Part of a small language model's weights.
Size: width 128, 2.59M parameters.
Architecture: LayerNorm before each block, learned positions, no biases in attention or MLP, tied embeddings, normalized queries and keys.
Training: 99M tokens, 12070 steps.
Each number is 128 + 32 x the weight over its row's rms, rounded and kept within 0 to 255. Layers, rows and columns count from 0. Numbers have three digits each. The size before them is the row's rms in percent of the matrix's.

# layer 11 MLP down (transposed), 256x128, rms 0.077, rows 162-255, columns 64-127
107:085117212125087145092123101114121169089203079105117067179147186136116101093146125117158138169085157104143135108141145117176122101131098154113136071134084114157114155138160123086072140087133108
099:086196114083172168150150068130063120117101116091152123114134163173084108182107128155134170130100144183141091127116083144164115075155094166152073117141102171212072116149132188157057168090124153
112:093140116102160158131124094142169153102167143114140117105080135122099200097146118120098086109078119196105160184177186133121140159130094097111129143102183106118121154160121138148118107185130140
097:168123149128175129064116081164142090124143125142134147102138134157158097164104146135130119100061114126166179063144136077143161169200086063089150069191154143155086095134124127107123145107105139
113:075139153093105073102145184075104091134111110142085091127149124117094110125143198112191122186107145127163146166127135154182141132165138131137134170071166122096170111055123185049144118130099162
090:193162130181150164133127144095174048208115097132084145101112147093141159152136115156135128110137126113131146092130146135126077165129101141061107079186116103166150036105140167144147069169218126
092:200127094092172170193159059066149139176144085125119131145149118098167151145130104161146122108157184155134103121105162156136128179156126199099118171135106109113111108092100146121106134117099117
109:188145074105134179137074197114160127150055152089150148132110096164136142132073120144148147147142125189166155147114121124148147133122065092101195132122138125123147156142134130123209129068090109
110:145153104118103124095069184119092082095049118084118136143190107091165128161154061153189139153113149095109138105145112159187099112134141163141122123187119170116125058092122120112123130138141118
085:154076122085098180241107089122148101157169140169116112111145119123111133124176148139122140126119147167164069185117125089134130125099163173110085139131120114074152136097091157222115192100131124
091:123186120127175198145134192173164122082116125126102107217114099127131090175075156178209158115060123136134097112094144135076143159052137162102117063115175114119103127113166108108153155114161137
105:074081104095189146071118137085048122132143111115181099129106143135126171151171116105086073130094096136123158054158102082126094099153152161103168154204182145144122164127078134169167065141090137
085:170114122092124154123152094175097114122082139181086127150177182163133117094177142177111112095110159102034110173141065101072118102094154131201094105089121161199150147132111166164103097119118114
095:141148148133160141159105095099145121150115105163061086066191174138073127129133215117145140138133096100137116079183114072098100136105099116104113113108087165117150104159151127077113151101209133
109:131203165126162106101104112135157158113114164141079149088115138162093083158075140113072168183063165145090122177140125129117184109045143163141148075152112147179111130111132098149117090100092170
098:145141112070149115128122103144106127108156089121142113157119186090134119102088046100125124184163079192105063071138140129191160096121153136145109108141125152144111134162111090165152095102190118
099:096163040137098121124112136165127166101134129118132136177157177164149226134097156151111162075151130116087093150148096177116102136106140150054166108082096092151173073086118100109116114100161138
104:136137162083186163149134114129155143175069091146132078151146119110033163120166126154136099144130138109147100160124081082117095191113159107117120158161094152086144110151138156167120143193044062
091:158123060111158151128104100127093151101068143142135172129137102156178115135082196079135108134123101094078087130115140168118132096153103177110173174135071160122121131121132159093143111161116163
097:092131154184184152101079113119055179170092125106104139156095101143126119127188131104123145150128118085132130070082142155130123123106146164096137176142142081176105136136201165107142122128109093
104:153091171135109162086069115120097111156098180148142136124141138053094121134074156176117169088107206138189154086075139089140097145106170085175172131103088132148162114089116149222141134152125142
100:096109090135099094143147128085142144119121164150088132100074161111115137157142165143048130229126071142136106119113103139193195142123145124162120132108150153167133120122158153137165166097130132
089:138093148218079118117115139170086176145101154158157136124161153133119153087085124071174114168217150124138141144156057118129138103152116141104094144139115133097095136108113140140150102073195201
103:111162152112184130123163168149205114088163133211155166191146111115094155090129084122097091131168093144087137134096116107118093171100135138138174168112070131137142125084161139183097113105118112
104:103085149169102101097144117147096194145185066129160123166155141087163128141133108197160134163116132086097143120086132123153080165102164150157094118137080121120145178117111100104118153183152093
097:194140100142121183165136104136131129150082147157105183128077098130094083123133152179077103106142148146119148120108157165122118124088073111141116221071130134196097145161188120110121113111102076
118:132165111138161127142170076088145197095086122113170144137138160077047103149119132163089147133142145079182211181117142096109100125141115088158115137179104172110193146150186129118156102118107146
111:119157123102077105140165094174191113189110195076093142122168080149166109117134095076137116087140134150120122091158126142081194063118107094144100248154144200183104106132128172105111116104176100
104:113135188112124079114160056167117145144081153114151165097160096145150132107113119115157112054140167117137116157129195105074108147103082158086148111135104130100093160107135138133162166142166117
102:153184124082134174097180086161087122103161179176137141134153111137122152158149179128178076131116128090171129108114116150096072101130145122137096151123092163153183174086151122159135100136117157
090:129078173136177127111084081119091150143110107150111115105189130146105131134142100171115140128107121146132152112162112115061193158128198126130150142155058149109141088115094136147124119166130140
109:157124060129122157145145147126155108106138074133153133160195090051073041151157152116129118145138080138130134114096180126209096142211149155092111154145140122138116101123133109145048193155138126
110:142111109093066120134141172122132156108221099046105181110147156117137144110117145117138133070161093092224088115057127108166113104196134171040149088181151119110187142147136117162144115128133100
096:115155108135082109142110093148104062124127131141099133116110146126071151023134152148092085128143147129102157115048195146110092147127170131128101138135174114123142172180150185088145164143153133
108:122076120157136112151183161097122108086107144091158192163050122157119149186150080150130134109109157144104134094135103103139155105193106138127071101076152139140090106084136117068130098131182146
106:204128133183155075110117169150110142124130133095124152135140179119176139158110094111094052066116157150157175109184156118152131154113083083148112122176121100109132125110172100153144150168167150
103:140116116135094130121158136094158101087164140096143159122159130137136137113106115164124076091096165149116136178163112158191150161072090141117138167101150076144140115109050169146136133141223092
100:100114116083183112117101145093070129206161140130172113134143170128105176099112079186141157188134122137079113136114096076015144112117107125169116137126137155183175132210124176126116118119104107
100:132121116098105137132130136163138109084068131106120111097127124139170109077143134106118068089138130120163108114123101177093096103162164132184151081082151111122178139135125161065108071137144086
094:143114134117111141173099105127097138157133121100123138082120107095173152115120117124096106159149141167132115151152143110042137131139074064142104177146143146118181165103160115073141126085191077
087:140164206143092142165108122118148125099155089139127137125087147098157144082139068087151110163098198071142136183178123136145193147188169142091162126038155145102110118126077057151156095072100129
101:180150080105087169112075134102220127115129158087049100143126106146154102097072087181160125124071095151124154137124081171133165081145142066128112119154118090146115104131105156141170124139137178
086:101107109124077144066079164154112122136132116112143084152105134134135149131123229082084147125097129115092113138108166099118152132113134161127101088163131181124074116094125135147120145118132130
105:082134191108130162129144129063193123114133066097129087113086140116172198183124159085118130101135162093116138111134106148160140149089148096156154107143142132121139092163069097159112110145138087
100:107153136094144064143131127174089141096103135092130085114095146130184099133130193105088104152127177107112167170155146143134079115153098148089103139093119119116186151103173112107095143121128124
122:108096089144120165140117128070138114161122129200145036099128168075179096073129134140136107121101073105124160099157117157151133099120141137150171132120127146125111143103106148155081156153133095
102:177138164121130087136091161149123135182094169166115160140152148134077078114147114151142121123150114123165116118135161131147103121081142126116183149069130078189165124131093082134137178213121173
103:157133195160188113123159160137064151099033090137195145125122124077138148168160090137119184098125164159128112149118105185135072096091118129092128152148132109082094103112101125111127134099178159
085:136122156111089128191101132153140118126085129108067136119121111156151083094142151115136155111189123084206163149111152132132058105181118120138119093085127128116130130140107125099130125144118154
088:105158136141151065135103167176108103134128093088107076101107093101105145154152141138141170118119158096135169158128132109118170229132126093069147116152081156094073110124121152099126163137103153
111:101139076096051168187134150177096150127108106186096089098121106148076122166157139127075122147093149049111106131167094167211134147130104124135182155167139130092134111131101070153106129137178129
098:129102131054186109129127064133129094100098161140099143141172158121173073172165060114147094146158096126116124115078124131121101103150140139181122097151107151154109074114051171151117130144129143
099:166127181168118146123154165096163126106103112164134128098197093120099088067123162071167121073091126182133102156139088109103132066157110142125080135155080124140086138127148140122141137172177097
116:136115073117161158057145136109121189132139149143116165089072157114104139162156115137122145139107136130098097159119148097135109098092186176181109130181109161088133112118171165071165156108063129
096:102104148139113149115119142130132100125167092091130163128147124108106088169116158073073171101140034070165199149120138175149143123166137112080169146094175065157108100108106089132150110126143127
092:123081153159080129150127158075140103116103146096172143063153097090082113105142089133182118093117088177131090160128171111126107173129182109070089154180122140099102168105151146160150198109165114
089:131124137153129161119190146100144075133081097090180132082140131119136127127165132152123138102179106117114163134133098138147190106157149119140144118180087125128090174127132145144130083110143136
107:100116121145114133120189169151122103178102118170173129161205136093164189146124107133120105107145090039127121127138061143188143133145123130154143113066142142162160101110075147133120162076112101
099:073072076077119153121130133157157127154117103103105155141182158135164136123129080087072120105152138189076069143110141071165070164153132132166089184153110140154073152128120179143139086088118170
111:134150110081149124146147137123156114092149105168098126130106113088165124154132117158169108161117134113115107142097148138104193123090150134146119054148132135110147114056123102132080128090159148
095:150153125167163083102140088135110047198198174146100147140120192080120178164173142135139161126165106092158111123177132106142132113079173110072130041109091130170134133116106072135135078148139125
091:144131109190135110166116122101134147198181155167114130111078117164167103168106110153135124126142131152160127132176064120195072162071133138140071116097165116142154140090144088127138097179161129
105:146115113131070104136070129170158076141137086136128166122149090177156155119158142063120132172127141106132151125103144161124104149079086158107120141116086184142174143096170103147105124141145157
099:163142100167115141173158149098103133146057143151092074229163174137121100108144179103110077153091158139164112116086130166090076129121140110146088126108107116141129168161075098128172149154106157
096:153156187129103133134129100078113119129082227117121121135136166092160180165175084094113142157138098117151180134112096131107078161097145108122151087150154143062161132135077083095166137134124147
102:163213125131097098130109149128201122145188130116129160128087123164160113156110157122130094158149153091183139118179103152105115093130170121108109109149096099097123134141043103071107114121110094
104:037137132111102180136147141133195099132162135176133177073085093150090101138114135183113077104085122195100106153066205130155126096146106130105148098163176106081115175110110111111146175124115076
098:090104097086145121120111083059106161137090134129148115110098133095138181117182096130146161168174155121115164057140113174204163143124092115139115149045154087170082095100090146099091111137122126
099:147070147190106145157101090085197133121128109168157119124187144130196129067165141168110151133101156072086095197143153068167089127082101116084113109125158109152076082123159100148156111112174080
109:118179111080124089117170137124122076174077083180057121192143081118103151115060158172117133120104155153122114135120138165146137161137151177092112086108123131144134120162142145167141075120166199
104:134107078125128141058076184140160124107106080087125087093187141108068123140114108173101111123143191136133070151144102166143093102190122126174145162134088101103149105160133150141118067130128081
102:123129096085138133081153118122123123110133133109154181113136124112102083146147146113071129083132087121100085163183204147100087176101114144158128087105139169137124124127167152174131124149155153
112:113168114154130075113108079134183148124120161102175126164092152129126146110126125119100161141131114078120147099114131171122155119050151119162035068121150126179158101119144105084146145072110173
101:082135031144071099116142118140124054116121165159114073158104120201126156087137101147124134145154124126097086144154139163099146119125146120166122159091117164132136123192178143121078105163121177
109:115125188176130126182144107090084071114121108120109141165074146122100193112125129136138190164112179170119140177104128140153120130109114205108109190115155128092117084072123110130164125115114132
090:217117061126075114102124137183163151088154105130149150096094167142158081135090151119145169067153164103125126188103130126080106114128078138077159089150125175174100154093125081178145130148131139
112:091161164116171185096114173125110124073126150146124148115098104152175110105191176122192114093154130184141062187123161090116124103201088134095108166117135150171069125127104092071119099076180120
102:130055094059091127101099145129167145139174120179112152166157125115126090108133073139084089142115120118087129137135156153128056160143134133199130118139163131068137162103101109130108144156114074
085:099170114198105107127107111066205204119124103116135130093119094185087147126095130091159179165156132142133110122171131136098149121138118081097142125190134153125114071084093105137128146053127177
082:113053135081065135157151109163130123189074151141099080161166113091088102100138163069135126101120123128139173166166169094143128126139146146133063104154155162089113140148169141160124139115086102
091:117101106167120149153089076141061136154213161145144164108117074149149149097200187175163127164122121097162099200041110102151088127108139125145104153096135117097149094119106158106147123134154139
112:126176048113112211100110124175103109115160126164135160097153115093159105123120135143092127141107147123103120106118147169141156110056102084143101103108085166183073101144117100111120129117115126
106:133162106150101079118082151117180067183094070100152089089145100101121130037118137109142148142108122118191133121097048103146115131123151059160119138118142130147149077141131121163136133109166168
134:131135151121101105101162096088130196074112124123194120167112112056097142219158177177190116128130150127089153124099128100094137167147116121129065089133112150157144175074092118146079121132118115
091:177104124125130115127138107118109193124236146126131106154137125175140203110105124161114095130085163177091151116092162119148173152097105122105134107209144111097095109122108115095163173150146075
094:164160184137124166164156143097164115150088088123136080153166114150138103107162144120147138118158125180119118094111160167069124070109136109155175157113139124097139115161153161196102167166115101
096:135072114141168116218134136039132148123165130112165158144062134054121135136151115156130110137076094136123105129114118126135115157120108164089042152149166105153141150130112093120100156136144124
106:120146149171120163161195192125087166138090128047165074134166095115118133154103127114126076097126101119122119161120174112100108198096092124180116141099179137055140152164133104099118104078083111
090:104074152173130138110107145171157117146084179144155150148121118162100097129179129096191093128122166110011084145159139092158127143083118169108138169064090152120157134116145119118170134078125126
089:196125081182037139141142156116161099145134136109137144161133132190154142118104140091169125158110099151149090128171046135158113159115068100123161160120185109137157045128119143133060133125147111
083:106102120183159187061072109108153142142132101085131094136104143071130183093115161163109098192138095140116095167132161134128071115114159091127138160143143113106071146076150182111145152152117132
090:159099124130083129120081130187101153107128126102181152141148127163149108111149115153149120151099132092114105120113133141101110127107083130142142123108161111114213095154155109103067105175146120
096:170151137122108147140161081077115141134173130090078137159062101112140135126122101146109095151227114134091093157129134105107168101163105113057134125183091185133151104116169149187144130136156134
090:134152182153165158236136128096138130136165156110108101208129143113116168119058138138053160090186128098134112168110120087132114112039134075146136127155183127132112101148084064133141080091110108
# layer 11 MLP up, 256x128, rms 0.0769, rows 163-255, columns 64-127
103:076111099127135120125115114190103181108172156111137102158149131138138134107179106172099129107134096114155155147112176100096145077147122090126095197120168163127113143189159047121175164144101096
110:122125117112143126158139155115100181071096114143095106173150180169123133162095096186140114102110112067096113067120128145151158119120146125200146147074126155115183080078133128095147119155123156
099:136141163101075148148129110064116140091191146140156106152152140180109084149125116143063157184087162107146157129123167117124098204122086193092145115136097105134121137186148143156074112063094123
107:142099160158114110151151108107098093105199075153127105077137184130092117102106104154134149177112102148080034105124133149189172139181161145156171126066113097105088085124122104175146138167100099
094:117095158129108178097135134138174154137126155078100089140184114124138082193147087139080148137155137135140165097156104140092149114085206143152167151106140159070138117099145128139100094195143139
091:119135210122090098076201130138101166154099091142158073142151106138179107168154108145159105151124123092081080108098105182150130123133201143157176124168111051144113082154168144053107120120112103
096:125121114108063153197125124110101123127172076172112074142111116155163158178109155162109184142198110127148113155161048182134110091171145149135174043125150135083104129157120115125128097134131086
108:142136157171155149133130206143080137131138090138079091122118192106138168134162115089075074134159120205107129110109132129083156021070132169092137095186105110127110099083085168099124121135066118
087:151175121187133117063157122158108150125108125139131119135069118109078115126102139103151101115065076172122149082164110142129161132153067119054149157159146137182147115099147132126084079126105180
086:140134108131093138182153095148103139151170128124097087095133155127158090158158030116096079124186199137178144154133109129090108130186167118106184135162118193114072095117217123135138118147143140
111:153110144138176079144171103136100161130117087129073136124097148085103089201140187209146127161129103072179139131120073142130078169161114094162161126149098118113103126110138181139165133129130120
092:184143132100122127117130069086061153112149116130210131117138094063154113130118130127173109111146108112150075125174131188116121128119136142121170126156113127160099124143087158087164125120118118
091:092146069081108176115156169147128136120143127121168140153066160141163116144113070145122105124064165194155100148114152130148106095152157136170164106160121092159152151097134109122099079136077126
104:164156101067107119168159129062161134172126155133117088137142085134127094144155099107166130081110112121190171103113135098094087173118149156076102112119132136173139151169114074176164113187168102
104:113135169150172115158143185145164117134088156138115076087125143139119162106115115124188102107112130098159128099132098116110152175126110128154085172164247146131126154074145092123140136091176133
111:139127114152206145127141075117075146102068186140148115157100170182123099152067105139108137177146142104136146151132193125103112142091129169170147088125153178160131105158164107082168119129146158
100:098161097092126074174195156113113164137109200140117138157141053134136096128115155115137114123131065153161131131084144095154133102155150127169151134082093073122123106115142100115139175203140106
088:121161110110104122144190115124164143105129127159109124128136122110086112077162109173173096109205131090129134131094175029163132141107163092149103097144185132158136049089153102113106120118146117
099:106118130140183120177076157093101128132159090133139075121142154090100191187118181138163159201137121111161181084119133102103103154179095060175128119129083079135091110155100127167104161111170164
096:091152139216188121096184175096132128173126117141129120108150140152083166134128159149223129169090092105194131097117127126085185106090111156102156172133119141116045123145175146068114174093132128
102:047179172167085088115172087172117171136146116109127165191080104110128113138068180172106130129129109126191152134119186124119108108152152139182098144161110137124113134145180190074147148118085147
089:121118078120123146138185114098156122023165114117083113148117081118152091101147146105106133112092108108125130128131188066049127105128138082168106089124106071118123135157152150167124143191111147
102:138179180124183139079169102123186154165152186084144133148073127109095131134168134138119100131114094108131150084177170129068162141144126122061089082080109071121093165119130097113100097147162128
100:079093176135136122118122132122062132173121121088054150106146116114100138140154109172100131147122089077128105140141148116172075103181153124180165103091136107097194126156180096146181078125136174
106:123149147104171159133103133163073185104123176154087094132094166132093158098164128101134103066145133103112148162085160193151112144118162148075136146141143095061111113140193102098136119173080103
111:155108086119121097146114074115104076158090123137097149164201125125096102159099158099111127184139090149101095150151122155123206109177153127063169192163133126120085117125178130125141070121134109
109:136116130175098058169158113115090122092101116124103115137115108099153103124089136089127106112083111169112139137149116158132157150139155138148176188146132177197102104169148165129119090131139080
096:154077163126134113158126148133105140104065120103191132197146212138142108208164141111117097115163105166099162073121128154122156108167130125119078114126160127165149130133123122108133105164110162
101:121150122074112142141095141159184181117155168154093102145114115153178149184114154137163109111096108066101135125140120122140136106108099156057132158095160159130136117141105161135096048160028173
093:124202128193119116123119172125164115171104110085168158119076099068088158165089173096105035139116119158096027130134089107151141144110083143164135109109168129191091166073175087135136156117167127
104:119142166122130128137100152138099149116136099094154085201147141117120102089147122088151156154098035163131147179134107150146109138160214140173127109053120099137149168132117104157103145122152174
109:149120146092071183165174093150120136112122120140098127154160171097180186166027119141127129145072143143132149082093114189150156143154096197104159102157093107124146105163133108147084107122111147
095:081150124140141164143124166197147120122113174067108121132083169106114112167116155126112092112118139092132142140116137170135114115153187182128166082139144064143138152104149101131117164175113134
106:151174124147124151070102124095115127093127149163129106144118134171109181062124190136150122119149125134159099117134147161116106117153139115115088125087127092156100122114120172135133098143098180
102:154120094119155101082124131156163144162168135183103133133112163106096064107126136199167115092106145170164109180142102117192098138154162135133092093144110150114109161131178130102153138092088095
109:113086122158126080098066080142090197088119165131146106100116132150186144145132154161118129164122127154121059115137115127065139130085143178188156130203097138123181086162131161139139090147140120
101:136124102120048135086166176148134108084142105158126134138170138236096148102149164192171117104077118154190136136137118163086133156102177162141130144130102049127146098173105139107057130186100106
103:143155120149147075165152110115108126100112048183105117161084154145131127138134083099193100066132113142079127184105134151179114195123123130091145130124106126173130084108108140128084099138153144
089:094140191172142128111128150144106143119137074106136174115133119159065081095108109145164159105068096129172130106101112133164135109097166155154085093138057121095146135108120110123147059166048158
095:141133140171154138122145142126136163114118160071167108140108122082158122138126133155167070111115126184156136122115153133036097085129129118162143171180138103123167133141177154172103111114114079
092:087159171149197082172156090168121133073148130132079132152134170152083129072081091121150107140132147133120081120139136122077212096129116180123102177153143144168101122125135095098182112183125062
087:148145150140109153117103109133119143084178080150118097130095092158110119128094112121130126115184110170092130092172135131091119096103114120106156130120110075084207165196099131164147114163132096
107:136106137129136083120155109152127122113169136137103129171147094105149088144141137112118118135108143083140150119091149107135142121092157082129163156175135151177160112130098133147167164128143111
102:135165157160175079075101172129100136064168126110131142132185169090088072144148104174086090109121148135120086147118171132064084076096216146143163114167153133087115141086145064086097139172150104
105:101178143125163137131127137076092119105170182139074156132096118134149041115127183170096160146116105143113070177089116112109083099152166146122128108080175152122092151130129131095099149173098091
097:136149122146104130206103129129117120129118129105120157154170139195111120113055134047192224170149132159142105141146136124103114080128160131107188106105118173066155162063134155126139080157115157
095:130144186113174130154177139126143118135121131170168128079138166117158144171125107077096106109121067131127126086148134164106129172160137102096153099153124121126126144164109058082101051164101126
091:074145149143100134116195119147124166130171120136136120094110117152127138092141090190128152176140130138109116160135113135142164108077214129182101155106112126089135084085164111168145145148121138
090:152164065141048175127149169092152122136160132147130097125112168135212106110121104079143118171093163148153146104115138132159150088124110120142141159105115096090180147188116083153175116168167154
107:162130202118166125105124130122106156110120122173110093134145125067110104133150167107138137187102096144090137133156108149094102124191104153109161125168102106099146142084141107167139090136068136
104:146074139110072115135143137122103124119187099118089108089154150139139156154144122139115119082158169149126155083131070084143096106108193117110181104145135169158150091057087177120140113105085118
094:150135127180178117104158104151139129120164114142143121181091117123071114150144091170103110150096096152139127067113095154060151069118173187110172068098041098137076154172128150138092064137138186
108:110108160193150107054145120091114155131139174134122107145122193144167130196131101127085133164129103065135153133095170154123052096128162154108150106162116094126152108183154151102127121073062168
095:137141178114185101087170144118173121084166138108131091112076197160141150143148026125117091122093163143126121136137112065130154119084151121186139135121151061112134143093198122132087188128062090
098:129182151119136133135119182131141160092118113111143115132124134173112115141172151175140119112156184047129163134109123135090103172101144109194154094115143150132112079149149044087133134098083185
093:161175085095130097133100141145164124133161173149097148088101155058118125116140091091174078117136062142127110145163127141109092126079137114145106103091131145135111110140163078099143202156080162
100:159095127156180173153143086140115117124158189145141116129161122158136182146123160091129150085140129086162068148071064124124144139178155109185174106101095139099137171106145123181092094084085091
099:135113198138114094146094123125076141102168047155127103176159202193144177118129100172140152152177083127121125153127182111103147177136135093163140120198115068085136101136132140138123111148136117
107:125144105106129141152114106154125124132103175163135098192186107149148142126136108174115140092153130178155141130084120134087198091162180096172078103066157130187107070110097148121067130113166110
099:101105150092153065112133153172167122102097078130162093175128181118121162133161102133124132090086136188120163166090108124113107065215132142165107041151142145104124089090115161112147098115075191
091:103151226050078170106132110173151093128097122107111095107171155160128136062128136153098112198114128146115161110142110142103120131204154117120130104137119169114071160164130190131087075137121120
108:123120144147121144144175110046099106134099070101133142163114164106101160111066168109145086125097205151137145165066037180091125147150132164116114147126131117133105093137221023129129113129078178
090:067161147074127112094095082192210134136183104158157141026093129129103134135109090142136160101103134149115138128141140126125136156098123120131163121161104142128135115162125110116094093117126107
096:114110177127157124162181110103108117179130070089121149083115186149137133145144157120144107115168061081103117104129186173074116087102170106132099146224181092117091159133084129142118114128098187
096:063086125168115106165161134103095185131159161096172064200126162137140123136110123105110081133108124110102061107109145091121064031096114144131109116112124136119123128133154122137155178091107180
105:166146079143120087101175077115113137215088124160144151186127098105143106110170102154061159142140097095153153095147082097109170134103134087194120132097105139173175093155145204102115116108130153
100:133072164132177126176187173138087138156132091096089073053107107107172136150154112126069127093129124136198130126118116096114132087140148145097084095154141153137123131159122114117129050106079188
104:132096150139089093118132153163126166077157123111102087112134086143091168104117192088134113138121191126163149155106111158120153088134110190128127108131082111167033132126108124137150172182121134
115:156051139126085137129175159105070117136118094139150095158101076040136159108122152090071089120112169098165168120165076176100076175177158155093122050110143095153117149101142117175105098107101139
100:119136078121159140177130140094096110095134163143145137126152069184109118118157107127161084118151088118163119126079181115099135060137135111078145135219099132172110113194091138177092056114066128
105:077126208104107104150156185094117115151116158104133121144155099126172082105175156161103170158105118173130139105194081129126108083132108101089209095190117098128144131137095145152074090118095190
111:174104142144124116134154105128176199123155118162130171122124165118168109127121161133081118111137169156116118131106107128136157080109140140138137153152114099197078174172165086144113109099109090
097:057134127131145117133109155126083117130133110127149067134127185063181120187067165144122133128098101069092139102150172199133167127131099143119129136121128129182101171122161139164121187110118097
104:152118137133184138180123126103119107128109150122154144122109165140104153198180123136121096120153135190106061130105150122163153124125126123140152160137112173123164159095170114124126103174060153
089:094149154163155119114130113073106112118097121118107187096105090111067171113192159169191164103205156111162152126131097061200143110073139107154142170110091129133140114083114142091095125099113129
103:120113202132184071086128120157109071148104067120127127158122103134136125113204161180144079154169119052194110120122210125126152102152090136108146174151126139171128144099116136103148183107150141
105:127118087097091108157144152179133114110095142112170136079087158172093116139053068101136122167100087115171118171146136130125088108143148173115166177118087145077168099123144083161149120143123083
087:089175082118107183162135124174133093172155117098098160095163108126130082132174091183136116093121083087096139119161164108102128213124132130159101190121131090162178111124148103077106124128158158
089:157165036107121128148080136114109131099127176172119117071069156107182156152121141101158161090099168136139093153097121148124153143132112151106184113141087127118163117071110114102094124186147174
098:151184121148098089208162168126136120149124101069161093157101125146132115139101051120159144067113108169089167211125125113083087104125095188099089082137159147174149105080195117126138103161132167
105:142099175122102113135110151132078187158118148131157050130131167126108130096141148082126137127150082147076161075134097142071075101101205143121151120108140083072118140143111092107147142148104158
107:146087120135169125125130156126126121101176129115197118141149132125082177166138120085168134136158138125111085146087180189130200205125146110102103082131130078122074140145108121117136136132133140
107:108144125163146112186194132137103109170139144132097137086162053116056066136094101116053132082146106099126130136108126086151155163165086081122121137100163151123149135098095126109109150131163178
098:120102103105094143148163094104126133096109101153155101152150127137150112159149174114148149149190094162062166128103133181120095113196152185066123193063112168139157148139134182076103088132107199
097:098131093153139076124192127097146183123133126072147066137054125141117185144113122159125121183078103100092107056131131139133096124129112140140169137123146104127159098148124114111150121118155189
094:115131158136129096083120211112107152074169141167136088121104138190071113113111162163107099135156113067149085176162132137128118101135137137170108145151198143118106101051086156117176167167082106
105:079189127156134138224103079120129102070116128129142114124109159112105076182079106136112172135107181094133142114119172166120119092138160130121139122162091120144173173112130166059098095108082109
090:103209074072137135159149119087134122124101065107108091089140118096084118114120137107122146124154063192139142170142113176103152130109155148152127085172157085150134040116119151127110135151118146
090:096150163103168115161138085108105076130188135126184097116174125144138170046116176138043134112181149180134133173086120119131120129141140093106125107098084154130075184100101139015134114138106201
091:123142108072172140134161147129162124132131079103135081128097166169131080136117167155161093134130132175174123166098109150141122202103146122084136138075107131147075185109128128123113137138133082
095:144169047096134156147165092106162093140141122099138090130151129179063118160124156148111103093142093140140134167116176154120146157190147155116128129147169140049075102072156149122169162155135170
102:173056155073131143107138089136142140116142124173117072128114167153161087079150135155157157074143112127113099109104136142075061115121162127115154163046147125197198137125122176143098135131143113
096:127155122194154138134138106139117115094098185105116158108144163150101053163124172067145129127148139141129117128097157097117099109135125117175128118107199125122084107140143190159049178155076166